Part of a small language model's weights.
Architecture: biases, untied embeddings.
Each number is 500 + 25 x the weight over its row's rms, rounded and kept within 0 to 999. Layers, rows and columns count from 0. Numbers have three digits each. The size before them is the row's rms in percent of the matrix's.

# layer 3 MLP up, 768x256, rms 0.0629, rows 321-392, columns 192-255
111:525487564519482501504501510477479486496531463506470544495514485459526500475498505481491496553519507443499509496492521493468520508501511456511516502562504484468514488457495518460498488509496497
095:467476486535458471462503528516510490475504548573496514546501473513534480498518519469492426484438492489545463542522498505516502463526504469524488508537508477505486494551497534517532512528517517
099:560499517457461496522476458497511486536519544543482444517490515488483511473516536508522496513502526466489532524456459478498469538480485474526522485507485520477473523511480491545491501535484480
091:496487481485504536501492483478528497548543515398502467465499511467522510508538524482512570554512495471549535516537541472500478486489505463518479475539493496511488491466440491532492476500489508
097:501511443426511512524483500449453536494493508541508423498439505496498506533495487470478527504501541513523524484534517511488493535487489521471512490497493479483504493512491492513509469439483478
108:498534554519472463518489507546511508512451523501541517476548505469473540483468490521489512486500529514485462545503417512525486507454479529479463481540457492461500499504484521485526501519492475
102:468477522518478512523509527510497482504484443500519460534545554521485485421509512498446513524491583466515461488526519484430531517526485518501478475555486478506548532507476477497487479505510518
101:481491494494529531476482494454462479490525505503492467484472520546520477514518497479472484473497495492479526474497545499486535485523494503511515526475497506509518478542531489443468508514521543
091:497513530508449495474503506496457502511524523478536519472533527446493524537517517508526519489536439491508501536510502511477519524487475469501553500481490514516473494474497535474495480497516528
109:479481502530498497504501511489479538498473559524498485473539518488495465481520492484519467501522488532527487511517524476556466518513500438530458536467510501506497530507508485450457504462536523
102:479499521511487542497522475500551525497538488519550521479485500517511484537514500532525518490518520517532481536459519516502528510487527462510514519486527508479549494466492522518531494517502544
111:477514460477508480480518496518506463485510567459519486437478463527528517499497520475555426442493474473482490521492461545511559469468490473468537482501492483502518535438492530470516503493479468
104:473477488460512458527477503480508493507492462509471466560496511510539470511483540479477508510526491478468518476499477460509477437470502485482540479488481498484516540473482506498535529512530484
100:471470526483508487531550449500500481481533519489502454485531509486510509506469545497489482505523492479475502467536493464529469500496490459528581510474482492500458531512489505530457497482492503
093:463492493477435506512491500458481515502475517485468488526478520523500485540497486461492511453496524542504544523489541495500496480482517507498476470510468495511486510497478472511499479518547481
107:524478470467484497538505503485494510471493495472466494482533494508473491500515482508530457477520556494482492455447505488442483515460496498492506464488512483472549468491485468491480472409469498
098:512498451502530522506506459527473514498460501540518538506531463494528474521491547501499490509485546497495531497489495489513513525533508457475515479490546491516498432512454483502517509478461447
107:491480484487527492501520498515514474498534468431533463499487457551516525478496509477501473530504494527500476482536535476504536517515519522502475473483543516448476518504474515530510526506509479
105:509502494501528504450501536526532482521531471527537494497490473476487523488459464528463479494522507469508507459500487502475520457527540469484504533496537525444496486471516480453516487505495492
097:497462452471454562526521485478537534540486479506429510504495485531507509484464482530471476471511538466512483469505487491465529475517523513515477537489511508483511497471442492463564510485505513
101:503502534511481494507507504482505506534463518516493511483483543482445526526517491470475476512520462528509471491557470515529460507488505519523481504489507451501466543486527495524501522528455486
102:532494522530505491472480503524500506443441522493549467466511563489530500483505480504490512538469462520545534503455530513465529502530532531506496508459513484472507475513474436473524543525494500
101:486491532463513474524530450509443540519480520551491471544480479496503473518516488484528518502501509488451573510504485484520474521460441517519503518539477492479459555564517504546500495498517453
097:512494499495448552497475493511499508456513499464491477472529488518502488498538499518499493478468496506537523500517456472519510504459494485487430452505449515506479504454432474523531520482512506
103:501442461511518481538479511518533477475478508508489446489474485508534511519500487478498508470495528497462528454486456522483468482470463508439529486512439524531461487500493491531498521471565509
098:529515493483467426500514498531503500467511512503506457466508484490527488523483515539504528505520485527489542527514477511487492503473436511517489486490531521517441468484507502475504520496479524
100:493499498455505501480493485479499498522548456473536503551521502527482453496498486497501534510462489537465490496495486485543522535530504478518507486528508497479499525531513495548508528517471516
099:476449500528500532464543505482519470509499485520497526552522538513485498497507479516492492557487493523508467494499521545491498453496480510469490504488538515511500498503520435480467527499500503
099:492461483501504502490490488517468499549474475540448472491469501533465499469482522479494532527539518471470453500542548497502482495499478467537542521517474555509518519509517484567496512499526537
094:544494502498517493503536516456483475523518514493487466493481520522484530545501494519511485541538453511511496508498490484536567506541528447468481524498504495501526503500504513522527487480512485
090:500507464460537464541497508473491554506517492486447510484484513525499440483526509511537516509474523508539490510454452518492522527506506490452488495499499482520521473553531509551520519498489499
102:504466514446503518521567507456471422489495486536491506470504483465460492480484506500514494509487521496506486462511503497461515526506549503508519478468507531444511483450491520472480503457513469
093:521467520537498482481497518466486498549508523474490504545495479491473494521518496459497558443496521489515545515536484508518555544522497527478515459488523509457502492494480499514551460460482506
108:500506508453455472490491468495484473499499460502451503500507478482484527548501512494522513484510495508501535475468479474479493523498466523501534514475486495510506510507528489524501461510478503
099:497477535518497498472489494509481495508508493494495495484514464480546469484500503504473483510522472509496518470522515498521463506509487498498468525480519486522514471550534490514477488509459498
100:476460475493501535519524513457524473528486462501453500474471493538484498490517502483482516484486513498515527520452490473510511504465481502523472458497492488506517516483521485490490500468545530
095:508481524449486506491466486484518517503519477501481492485464524504522470451485480478523512461481465480519499515466545476479519507488476488493493509505573509543513494492576473521498506505518513
087:540485499485520528501475524486491502507495514534539537505500484490508467486509460479520497518481553524480532493478490496555475485537511487491486504503520484499526510517480479480502493497455460
103:512513507492502492499498518502499494461479487505512488500498472492515484483546511494478520547513519467476537495491502530490475500505489516549536511470510520508475508500490474475421552541510489
095:509500489484519505476520519484521510539456502490480506487476487516522474497526533533458495515449466490519513536501493520469518467481501525505484507505499493475522468531475497499505445483464486
109:504512489470511477486521481503483442459496491492520473510515468507539496552474460477483503501517463531457476515520511515489487502501537487520504510533460528487455524522484435506509529555504469
101:496497484482467486487489493497481507490489482511479505479482479506522487525537513483479494457502512531470507489460484443559493483484477509527493509524484538491529521531534479510530486509551483
101:496525489510499456497482510530475478545462481481540524505556500525477495504496467522475458466483461500491514519483448503505458461524482543533528457493483457500471475462462505468504474480470502
107:509497448515494482482499479509474536518453456525450484472566521583503518551512512487506520455484500474488508484490471533506514449485504469529494510515498478541501472517495546514481504526506501
099:477511511477479503503492501493497491500538508485469515477536464493544510515486544528503500501518516533459500515520502468481499519494482528489519535475526498437531514499458479512511498471520489
097:501494499550477519477521548520475498515515508496493537465545460491507526512512482514511516505466544493484525513466495478513529501491509494476498448528469506509491480514540553522518496528516537
125:500476517462496519555464519508528475491467458481498493451531506512509494485522480498525486524527493502515521466520494500496505484469520507517458517460466514490480493493497450516509486445483490
098:496506479551487496513508492488521480509501511481489509484524512482483498491519440525476496490495548476536502512444471481482519503501474506513513481525466504476492496497503467460513458527478557
102:493464471557505506533468548499462503464507493506432464503502473498489509514453511509532510537513535448485451505524506477507474465537527476522466482500539480495503503472537526493482496469464509
103:466521519498543516510472526463528474488534453484476548504476459500525481477523525531490486479514522519472499489487541469532462526510510512488467489486525501504566496540476497499488517474539475
096:451501540488495529519483512473488497493532458500502493488493472538514542495500529508512518523508496473528505488430495451455525503473480505531517462492479455490509459511517512526519525465520534
100:541485535523479473517520495504475509495443524501507536506534504497520482503470506497513517513466484554442504499526466519541494482523493487494512517495490481515478513506492530453533517493503506
100:510522459547504471473517469445495479519504524499524496508509468506522448526498555504478493504487502506517464521507523551479480531485499480498538484485507515496487510519507513524504495475474513
100:488533485460492510538524503494512498480514551497509486488486518479468542533479506446494522551507514471544538473487484517459526497512507515518493499501461540507513483510518534537493505500504493
089:483510511494460496507490490508481539453473501470493477525510469475473460513457485478482540487505539562500532501498496490498508515495512567496468505524454475501481518509423499527500462485534505
102:457549530469491484477498525513546472489485499473486487501509518490560548482519546515517479520478474507468540517474493456532470538509476434510483487529519467517501492477552460491485505456506484
108:453486513507446581533533469486527554494487477484495504500497498528520517526508497490540537536498535473512522471515514534457506502512524491514542480508514490512507516518494506450544502502512538
101:489504492535477506503483496505467504509515487563512556518527477497490477541504466514512526518490457526485518488499458500518517486484454516466464485495507538489503538546493492501504474477486419
105:469492530467512506508512492493532492518475485507517521452478551510512505471536519526468509477509527502486515506505494515514526504537504513458529529498525512495469518536482492478497460511473498
093:516481514475505459488453497520528492523478522501514477502482532532499428466506517508480474470486536456491530477480485504481492512499458497483483486497533516506499489487527488484498471532478472
103:475493482509508485520511557507515505513468484446451507526559507510463528461455477563467492497510463499520529503481534490489480470532527512492474495465482519522491475518525509511493497516549524
100:505515470521519465519486483508446478461479515455510457498501460506515483508519484509519501505543502500504494468557500521477516516500502493508503527494489523465532496501457522530478546519491489
100:487498516491500541481465565515470543525480459502531508532536498466513529513471483530503506490519449505501465516500474530465528517466537515507477487486567489484490476506522519523518499498545533
099:515510502513530519503531516509509466539491542478496510466530520436504550514497528480470458480499487499488466504507507461508489471525491455502482529488502486492443500516502512494508534476496467
097:523480474461520562487509521440513507480443500471501498517500498489507492524511508523555497464513573501470514520513488527474499526517479503515438479496548484534490490518507504489508525524494515
096:489524498491514490441489508453513499504519514491521529492501512503529505483505510521497463515536493523472506525537497494498506525501500492497516436527491502478498547515492486493537494486475473
094:497495505511505461498518501509504480507504542564522525532514514505524546458560475468453461537519534530481498510491488433517463518473478513528515479522538545504511499516497494460526502474499516
099:541493490514465530515518502512493478518499496494528494564441466453476499536494496510507586512480574494479552519500507519485528492504455513505461481483498519512521455515536500484525498496497476
108:518501497491502497463475475509487529501495488495465497526476481481496511515504516521505526517457482499511500502500503459503502539489526500495522482527486495505497501521521468520465500489538501
094:500521449476506509538498476469514498487475505516465530500445483521536526478482496454523483461555475533490530491495474531526520475465495494523531549535528469535466529481508472471474526484482463
098:482463525497468489506518519510485436478492500500494493491495445510473466486499470491489456431506487516483470497491482548547507524480524539495476523544483511503503487499506504492476450462484530
104:510559546492497451457453479539500502509486490530475470502506501504499522489515506485497480478467478504514497485490466480484516507470495503474480496465497485492474500485504529526490505504511498
# layer 3 MLP down (transposed), 768x256, rms 0.056, rows 321-391, columns 192-255
113:516475552492464472468510510541536503546469487477492511482528457506499520486544501496496542499484491472505528526495519512493523492515521478534521494512516510564524543490523486540483437505517474
094:526503503503512501483499494489462470501479448497478481512484502499490496535532504503491545530499512480487461461513454507507477489525492538439521456474503494485501478508522453487502546512483506
096:493479493484491513541459513512459466499506488506545519524464515493493454496499511535485481485490447460461499498523525506522530480501495446533515505502519519515465514514599512483500491495474517
095:490490503488496491525453466469484497521519550407467440491510507504532506491533498483488486481500476523480513496481475500471483462504493451509460458517471506476510495477492487483496464539496522
091:498443532549507508459489493545488463523485496472455513499552510479517479496489548483500494501500516489481437521503466493504478470493445464478460527491480510518469522466469565523460494508474525
101:486551485458532506519479524514501513503481491524478505471498482501514493504541544578471486473470542499468532479482485498511493484488519530497504471528495506466489478462550505515507491499524518
103:493494566513486512554532545474434481484505463511518481526504548500472518492523479505450453527507515506516535454504497482477525514483483508454496510478497473513504466496469488509473491519523511
106:511512484550537486535483511479488520493494515504486496515526492528482518513491554560488517526498492478499507503517485510517480483484521527471471537458572474532547532552465486531505502520493482
095:497465481489482499516480541509482521528489492534517466566457494530475518503508502521502480508520513510508488505500531514509498516503530527511479528469509500522511502522471520523478501517452502
098:532564499505477526474472495509451502516511481522482474481491494475470488496493465499515487496502485541524496500498465515539519441502502469500491551468471487468500515514498518473474495509480491
099:436510480508474505450537528506507503482518480496535435503485487490491461524488529514531529492500519442480487501508490521521485524480524479499534495515518509487469455477489483469512509518505501
108:514500521485500514512524463509479451494483489496524538533514513471530546499466445504496520512515530489481506517511481526498521527529496482542491527489449542560532468487491525520496494528459520
103:501484482494537508504468501493499519517503493500503512441550467547517473488497535472499497495482498450520470454495487436480494440474506514469490499525477485469484511501540477476531472512506481
100:501522525462510501510464486529530491490497477548490526475457485504543546479500516543487454482529467507492508542530487478496500488537566482491539514504519526509492489528470478483518464511506485
092:488528497502525507521492558545481469486482497520452504503472488504484532481467492494499461535538474504499510514524460467530491516489503532477524494527533511464447476508469551468445450529460562
105:473518532521522474505487457501518465494468529545455459483451511485489505502529516515481533494462506497455503495501450469472477530506471496540498485486500480492502501523482501518524488526555485
097:502471524461534473462461523445497470488498533460454507510518502499508469553511494476480509513537492503499497484473498505516512494526491496506462486513478505464475498535512526510472517552503500
108:488487492483529494506537517505477480524522509505473459518509445504524486494501524487485473480455484486473515433492460446520492513484517518482521484504544530514503501478441516528539524516489466
101:516505522460504483483494433506487539504517474460502483485519509488480484487507478508487493530500496476452511504449521498513484523477526495516483502479502470516503483443499421425469470479505494
095:501562500466519519528548464502485499497523546530522500528495500468512556522523495505500528471499526496484526541500468534510486526472483515532529473524474469477484476561470485511496548509481579
100:535494499540481498489529500493470440525499460500545480482524514483511477520489501478523489468498526474505481488503510486473492490541507513537509485531523512456481531487521531493471534510514516
103:505499501494473502548485488551519494478516516496527490501506515479505485499508468481519524530484482491527468571501488503464509471548514502499537487486515489509495519515454491474497505523464476
102:518418486520552484496539532504482497508496485481464480507518511502490564537486496505526503493503478486489458499494498478480475514494507531502528541501450495471505504521506514511471453518451509
088:489502507506507461502550516524569503543495469494516495556491481495511486525482533484497540539506520482483461520481523552466466505533490537534541498465514478516523481535542461514474484510513509
103:507476489511488413548506532491520503497500500468477526512541520452499489492508474483507481480503487508499523514523478520440529478506542483506529523486464557455486511568564511536445542491491533
095:469516530460489495488457503510493511536486482515541493536502527542498494510526525528470467498502523515519467497455485482516477548536556455512475543531478524472497511473491477475546487510484493
098:518548515498548500524481477473516486479535503486485540501480526512475495498473522473438511497481490532464520485485475541502500503522438536493464501533504500527493543520487492498479517488461448
099:480525545472479505534507511502471476498511510533488518536466555487496540504526546485505460542481480514498501541533491503520480493483445481520516525463529467532530507502480509507527522529520525
104:506491484518518495502531459558499495547523537529505505535467517505467510533552484485508562480495521486474517503480502518538551474509493535479513473488473459545468492462479453491473485528520484
104:509464494511518487506566520496500517503518503498512491489527469513502492523527526495499534514495496518544558481484536481492500506501494474530527519550507532494523506470497502503484541507469499
096:499486529518522503525516497517507524492507479470501462475516527468523508506465497478536490509496463516547489525471485534533496450520545474482472503492503516507552464544548554460496480485506487
091:486522510536491471498522491480565527502473526515522505482455546547518494557543533519451496533511496488498495538524520514493492505509501527485461522542555472508494497502503504496531458493476495
093:529516511515499479493533551476505528529453501517471484550490544480465505516485507490517468519474472488447506490529493515503502532475546485472505535459526522434514474515499503499485493493508500
106:503463516503503438510501474507467514471471471525482484496546543501497475476510516493496521476541500456531496467512495521509505585482499466489506529515525476489488490479522538486483500518470475
099:521521539496488534474545472490476517504518546488496508502465441508540533516482484485496531491504516511478458553508502490528501529541505529503456514467495499475504501484449476499463482489490526
099:494501499502530443546534547556520530520494495476473488481498490561499481457514482489547498486508517513508486516473475505535514519514519532505530486519461520488507500508512505488449503551546473
100:476465497507516491467489505514469521508487491483499498485474487465502535486489464511491546523491519510533526482512536495511497506488508477462444454503499494503454534489483532498467489531464518
090:495473480494482515470496437506482452530532519492489459472501522558511491506503508530499500503521468489501522497533529506494515489483526496496512476492524537486519485492498500497485516470509505
096:514448487514526508517454504509516466499528461501551514528517532535513476490474543556533498477492514460520470480456515520512471525511519494488483513507489482494478521493535483537540438470501487
099:536484507506510463536492487539484462484522494475480501565529498458497536500496447469486537491525493520501511497529543530534509501506540487514496493540450505518493517497532522470501529462508486
108:465492501514538447474522489488509471444457519479505477511478498514493492481497486464500504511533494541479490478501482509491475512462482481508496533519518501490487453481454483500476513521512460
101:493503465524493463509513497520476477509499514461534514509498471502504502468517502521537475454542501532485472536505499496550524527478491542532473481494495518503499513445558497488496436536547504
104:555483525503517530517478479533531488539462491493463478507500499516473514484446438493503458473496474521484528521495465460507507491511529523535491522482508514488481559484521503529501502529515530
103:471515441514465511487469511481472495498512514491534496505486486516528488456464522482477478489471473508483493511458462510473499501490520504498454546484497487486479453490545486472488467531552488
101:540482486494514509495461564470501502496493525539504501486567487499492498511527476511475506521474546497511504470522514446514521515475551499525550497499526459523467506472510491523535454522510510
103:475544496482517475495514529531541478483542532488468519525449507511506551517487500509513504525486488471525501489525493474513480503516487501474486499498492483500495487492489554517463483475491471
100:538473507459512531473470494496513497506478502472458525493486480515497502486522515513534459519484507524511536478503522529496501494503540513543471472480490539501509510502508474503511506478522481
098:508520444525507484497509490490543503539508480546492523525539523488495515530501483527503501533495528495490496496483473512503538481516483489487478518530493558459498467505547474540537491553500537
099:505509562470519529471531506535513498439513460500523520497531544475532473483538495502486513492496499518527494540477468503507490469493539481505498466508457491494538515425473460502484470520511536
106:460486547477474477476497461472513520520570509491510460559476527494521489559547536490519572517493510514550495535488495478539556485496529451529533492512471479497507483494480493494553508509461482
093:538474537485487486471518523482508491502475504478504495505516494497485443478477500455473476499475469516478485495496485524488497509522503522558479504532472538495511509478499527483453501468496469
103:475481469527521546528471475463500483525528519492491576496512508502508497505460496521532447488537529543480516489472520468478498485518486486488483488477510459517488466480485469541501536513493565
100:553465484513517493521526498452508494488511478516486534471520516506461485537470501544522504492498463508495508509498481529516487501504489512483497472509512578487499499510516538448523506555485496
094:524471523512518478515491505497490551510459509492460502479505439492540488470447503539529462461528486540465475566514496499492498485501502469532487519464522479494510515517477486503509509496474504
093:510486500525513477485486536509511484486517501467531522521490494499510516463518463512501487549486479454526458503494508485539536460501481469502546533489503475511503492555481523540499510490512500
102:481525490516550463499490546503551495497498509478504514474520496507514499519532546520457475511478487545471509513499479483524482469529538472473555516497510498500478523515547543505481449490505495
097:493512496456479549479493495482524514512570431499506505501518521494497467488508520506519476512524496493475506550506466517528542569533521497529481527476495473478511522487462507511476527526475501
103:517469484497474498495470498488504495497494492512511533488497477486504517490485534512491478508494512472519464482496521492502440467465493515522482498519537529494491455532459492494511489495502510
108:464456450486483500504485470537499558485487514474459485454477515473515524557467490545476519448499482469519503540520491492448483472512503498503472508504529526509484546504495531519477488510508494
094:508488511526500449506516497492509501527539460485522515483474495497468524474512453511480504496477468496500498506543466433474480474474478499500514520498518511529476522512471508442501494493489507
095:512482526468496517444511495468546539506502559511533567485514477514520459521518519512508504497519557475505472501475529512545487532519496495490473480473497525478465483501464450528523475529471451
102:487490482488470491465473467494487519514495482520453544515471489459481488496555480490495510523482518491503484478497473515515519501501501517494497460501485512488518499535514456480529520468501504
099:491510500501481514482448511474466496471484511530527456501527484467492459483510493493508514474497500488559468504478464488504531487476505501548458493514485487589518460493541483491491461445513456
101:521507479547502519528521497520483449472438548519474495534475505493497533509500516512509489509531466522488493502496528504493499506519468466468475526496475449500475513515459530536471537455502505
098:508489516496514493508510501494483441507510468546545483489570525558452530534477471523519454476500536484513505506517477500496478452477454477474488472508501526476513517479481511471490518474484540
090:492478511506481528516472488517459496514478510513502431522484511481481484526482475472483479509486528485513512477461495522511521471494517516542474565491496488468513486510474504496487488505527504
092:500502494508540530488499500495500477500491491475490518503481461448494481563486539532539466427522513487480497517507486516488553493529502499508472532486483497512472496486519507520521463535508503
101:497529531507516472523462546506502519488506477494518462537466469494512490480447480521506493534489504490493522487505544510485544524479533511464509513527552472470532489497453463483582479476508504
102:470518483515462543471539504520505483524529540534500475502464496514467513536512488518538509531523514481528523473533497480486503465478488488506505483448554506510436508495473469541559474526516478
103:546508501512477495495497521548478483538455470494530502514480459481535486486478526498475464511451496505512504468495467487509506491471447475496511479501482500511516479464480526514514513485536549
099:475524536465456507523496530551543465508479474464515508516511461485509528503509497505500462480548542510542512460492493466519497438547499472548525476494534477517509508511543509496555501449500514
# layer 3 MLP gate, 768x256, rms 0.0608, rows 322-392, columns 192-255
102:493500495470508500493458529459498544537531474470500493494520528482474497448521512532510532515531486440492489498480502457509479538520509472487469483450507490479514501512520481448509461489522502
093:481504510469504503497492437538492469525530523498562527528490512469503489544492498496475479525490464449480494525486462513518471511515479458502474511482545510473507464519507474494530511496482480
086:543538494529520523486480494458499491513537452504449491510448519512525512517496502474458488551474475495522498479510499514481473483488505513487469473517499534488468540512502488490502485534539518
102:473473514557546516469490514495508469531514513468466517496525459494505524512451550470507500465442456507517500528551532508495483497512521500470500515513470512530476495529509533526503501489472483
105:493482526474517555512477510512514496505438497491477514523499495500493533509497473476539526496480555498481507534507471533531521489493520503541511499545464453477502462468516528470486527484478515
101:502537547492550521517546492536540503495530492522479466510508513488514504531484519517491474518514518492492528508499507463482525483490514522509480498506493438522496493480529473449495503517489521
102:474531514490520513542541476486487488485503509479528524465520502508506529546449467496467459512524508519522477543449548527476451508501469483513490494509469522520471444462454500514550517521518478
097:533484516514501455485488505543507494517530429496479450501506512509511517425558486486488498509501521516489488485498503532450461476499495474477480526489469502486494492525484545514460533508517504
098:471502485477491523526514467489482422454503436544462502489497496488511504471468510548500520513511465454501513534501501494450521478474439496499477522492496483533469485540519479552508533513482514
090:560520499527506503515470479512485496514494496545493483502494497514506515495491509538494494523494540532489534504549487513530472500545492533513519464502514516525484495553496489506463501514497483
105:504496480493497488543475489497539474529523503499485488495430467476500463500487499505506478476450488515539550487525490483462488490507533480459504500528486459504466508479502486484496513478470552
100:521499505490530494496525515529523504500472512531526518531515490484552517492512504490513457507497449504520498469469511481491519486494485499491506486520499484484539472507482510555490457491489473
100:517494482515489482522470530485476489509518493517465523487527533486479535470491494517484527505465511510462510490475468440501487456492535495489529514461435513479459503521485542506500510476476478
100:494524489505477485493519498542515494548556511480547511521492461468459463540441506520484479512515497499512458519507489489489467527454445532537460474495508516447466488479494476453522490491480541
102:507488483476479510466508495516455498511454530533478520512470513479507535524453507505513515541518493542546504477520504527506550508472514501499467490514467445518516533464499447532508477473484522
102:471509544460529461477484485476497499507511502480517499481522514477548493491510464496486500513534476465448489482482473505544483506494503482532533515514487469527479517524524533460491523538464504
096:531534502501504531459531513473518518492469500473466446499513484514517497512465491488530496542467494491533513482465492520505496479492486555479460490537507492509514508525511511481532505529548508
098:520498528476463511513499477458475511496452512500462514538494518522528460516523554491525513478485536506483546516482460502473504502489506533489487474517480478566497492516487529507495498492474481
100:463508524517528471504501510486482531504508502505495486576509496515494536527483508483489481449536565533524495573494473494504509522487504524515495506501501492516480464534506544494502495503544545
103:492558529511508500523469518518529530520482490537508487519517482505496457492476520515473563534505501499478495481481486502519527480474493482467469523474461448580521548501506530489478508535522519
095:487548489512468509552522499536476522536544553532476534508486517478517496530507484524534495484520509463481493515496499480532548426498493494505513526515487534500500499503522492500513498509479489
098:483539551478498515478495496463477481478497513521468535531426460530457464503456507462498508491507501534490551507513452524511518465476504481513511482528515484508484514492519494496511475513530481
099:471518471521469483501469491493534470518495453482486482487490482495481472516473553479489494507533512474504527503500536528439498520507486540470499502497489511525498519507479529521472468493489528
096:511528527506568493549467506528493527498499504495527502491501509557518535516507487476515499509536505498515532499487484471514504514516497528510485495527477500489487468528551501500500483431506515
103:522502513520513519498544515484506471448513496490517489475472521502507523491457474512513510495514523516457511482491499520498504485490468524506527521511551454465451468505509477491463493521481506
092:534550479556527478491488508502516471485489522553511490452517520487512506514494522500473503517497456537487484497506538517524501492494475525520499500470508513508501522486478492469471484507491509
099:518496488511503491496529496487467517506503497463470487493527545502476560542511534483506491477507520494485521510477485503467504520489508507514464477491486473478483497516473511523484516512523526
103:488481510471478473511535523490516547439493481524517495537506489511502486491579504492472479526520468475482440477464525483500538505511528541493468512517501445492482468529489510497465483509521487
100:516450498527472506496428505494494506493496481519504488513490502475520500532525464505509532517483488534445494538537486505523536498495503530474509486490474450536505480504457554549539497479502479
097:504500514506475485488504523510491456520533483486506552491473529505482523532516479495473468534493505487519507469503493445482466492501503472515548504460494498462504484477417498483477519535517500
100:475551491458524500530543479546480467464500508471521504520493509453465508499480459507520510445451534475504521487497481513476523522492507505515541495456427484469474491495443520538485480484514500
093:500537461471500517545524515528499495513522515501516486453533444486488508460519512493533443510479505539510466508447495505515490541539434531495492516463521496483504533492437482484505491498479505
100:527481513498517474468522502500518542481513514561563447509529484523540534486518483497517476512509483511499450542485485514538500516567512493472489510491492517540491506503516542533519490506503466
102:559500467507497533472524458455483491485492517521521516499497519495459529504501458486487492536526479491525503506496523506541534513498488514489524520499536472530456514454450474471494450483511550
098:469513539504488577481480506504474529490530485521474516511538487520509490522513496488472491494525500517501502511513515482522494496498524470529510478484489501509525504492456472478540524499515533
106:527503491539473484551466514459521451501511483490516476535490531488480500531511511501524523485488501497510484514546493498491502534496479532492480445524481458473505447531464486507483498514502532
090:475476490459470511476465478505512487482523499495483445458467534526503495528509492524508489465503467519518538521463514510475521472511497501486493468562533496507518515475496482501463524497521533
105:498532495487500494475493479503484489510458519531533481519541469486495510541467460518475501464527525489456505516442479487544489558542505467483515470517511510459496474498488530499497504517476499
100:493468485509494500528494512511491515483539424561499508464517476556507465519487510489480499465486482550526478496494522521479510520513529511501488508501534486511515520458460530515475521477490544
103:512529522503536537532526481542492501531490479529500520483513476495540503526524491515497526509508465468532527511523533491544484505507514499486524526501457484527486557518484480491500518528518517
097:454457540503500534495524517518462520485501515480495506497514525493518493484473479481473511518465492531481542492435508493555504487521497482492489513464482533491530543528471511524546515484557486
094:474467450471498499527490489500483504511453460490506547508509505493536503537535490527507480511495470494497522522524486499514497475550553497492533484490512468511537489516450500461536478481479518
107:507471489492500479491513511533527508491487458554453488557493510456512530519574526496502533471494554513518521527516499516486503506476486508510535486522521483519537498512501486516511529498499546
103:499509498549522477495432463518495494470489471527478494497505530485540541445513482475526499513497503505533559478485493508495542495515508482499485463472530485546492508474506504536504486500479513
103:506452501510502483481529488496520519463492519492553486500507498486503468538530469471491494530513475552510494515497525516497470543470495490508481502489495489507477491507482468494508479566488501
097:490540537507523508553468502520536465476484489492508499482509496515508524505508459523463472501509496506496491507498477512492483487517479506498504504483485538485476497508497483500512536509480503
100:495469559465488548503517567565517499525521429479488531493469506515519531461505498453530531485521488494512516545560539486490490565474481493525514500520517546493502496512508471478511481495526513
102:492525478458499487506497517490521515470482484505513509515490527517516475470517485508530497453528509515490549562477471509451488547527525504528488521527504511527526506449469507460468514503505523
105:500486444490540504531484475479510473514437482505459481491506518505538509497479470484464498458493495486526541477489523477489490455564512465448521515510502535548497507500478500530525534523533526
104:490518493454495520480547479495514486485486489463483501449498508466498504510481451489484514478507493466443495533511485495517473449498520533511557513496508502534527506478484495493507531530501509
100:530527455531495480506499522535543470531520501472492499488518501497502508491462524498501509460514476501485531504501535493477501544502477510489503517475466510483484499490553527532505510486508518
099:468533494544469519458499498475513483496502525522518450514515527503566480510529534476516497523507526504515458521554522529498512511552479502497501503498514499500500526504517492547488496485506515
103:487501495468497507514518489489466495440491494518509436496486486497458490535517533465479476514470524518477523470503483531512484451498496515449487513468523507538527547536506571504501455457487467
096:482516507492480527479496475463487529496474491482550504487546456492554469520484462488491482444534516539491568520505501514519506517510497533522497483497500521492498484471480459479522477518494517
098:527501536456517490500486460464492479510505527510495463527492539492543505458522482506523506510519487509511564505526508501520464513504507456505494540509507462511495511465522446476500539500515497
103:491527475467554507503543498499504466523521448506524497538524527462507483504476491532509441521501506516506510513481508483539479552491489522548498485463469503471500484454478537551460519495511495
104:493487505509495484530487480500511516463532491499527525495505515518499561489545468514479505536501519505540508499508454470468508465493492455530506473470519522530486480532476551536495478569466519
104:502527453490537466481508546483491501497498489523502531505543513556495454503529486510447483517491490487542495487476499500479470483518507458527528481512546536501444558476505489512489483510477517
095:469515525489483505521495514499543487462477499497495527476512487500514496513502494491486493466540503492521456471500529505464494520541504517507478522534504544466511495474492513567523481513517466
100:484557484497501534488498550520498502496484458500476482539520548497471492511519483504487483444498480472501520506489484504471469481511504498500524497504531479465487509503511497462485502512513553
101:498505534526496508514506530533538469505512490485523493500486509472506499519479521507524471500500500490499525541505499514457506509497495483487496484527502483530539536471471488531466475492500504
096:499488545484507488498496482482540504473512520502487515470489542506494503466506525526516462480527493518521495473486487487541471444487481481515506497508553532504545517487509456500531513496532525
095:507507525513547479439537486508532522514544500537532533448521492502527540499490524489472508508484516470488484485507522492529470520499426520522507523516487527500519512521483476478456517536513460
098:548510516517529437520518499555520502533513494501537499513542501496480546499491418493476505518532520489511554518486485464539506460490510523473564501471481558472513528488495483506507481508461520
099:473531499460534464542524469498523499512470494523449502500493499525461521464476503525506548482491534504470501537508476486506522512506474467479465513476526507489508533467536512511475511443502449
096:453489509501504447459524507504490448462489565531530509520521524547477481548448488461467458490536450530551520512497511476465494519507466493512505469482526506476483493504528490482503478486538506
098:485525526548501504513488509524508498507488471491552478543495495505495539481505505507550442514502529485503460516479523517499521459467478529514526495471564498491512478542494506516493506537537474
099:465492492524522476525491523460509517500505448544478524538495554551490526473511491497498492464508548458506498493503493514447515517531514512467522480513463512521505521518502499501482474503541490
101:495542534485516513498514459449522524465504507470486514485486459540513480520469511498539522477494505527484547540521489475513481520458559523533500514497512472495527472516466507469534504509440514
106:527514492519566512512514455451452465469488505519501486502494513519473517478482510499451493463504466549498481506466515548506474501472536552460486539534489495507512516487474476507434477478501481
106:507536472424505445492467512542471498497489525528482553511492503518543507505504508518492508536515499519480541526498497512456464542466485529490510504480553500530494485498480509513521532541469482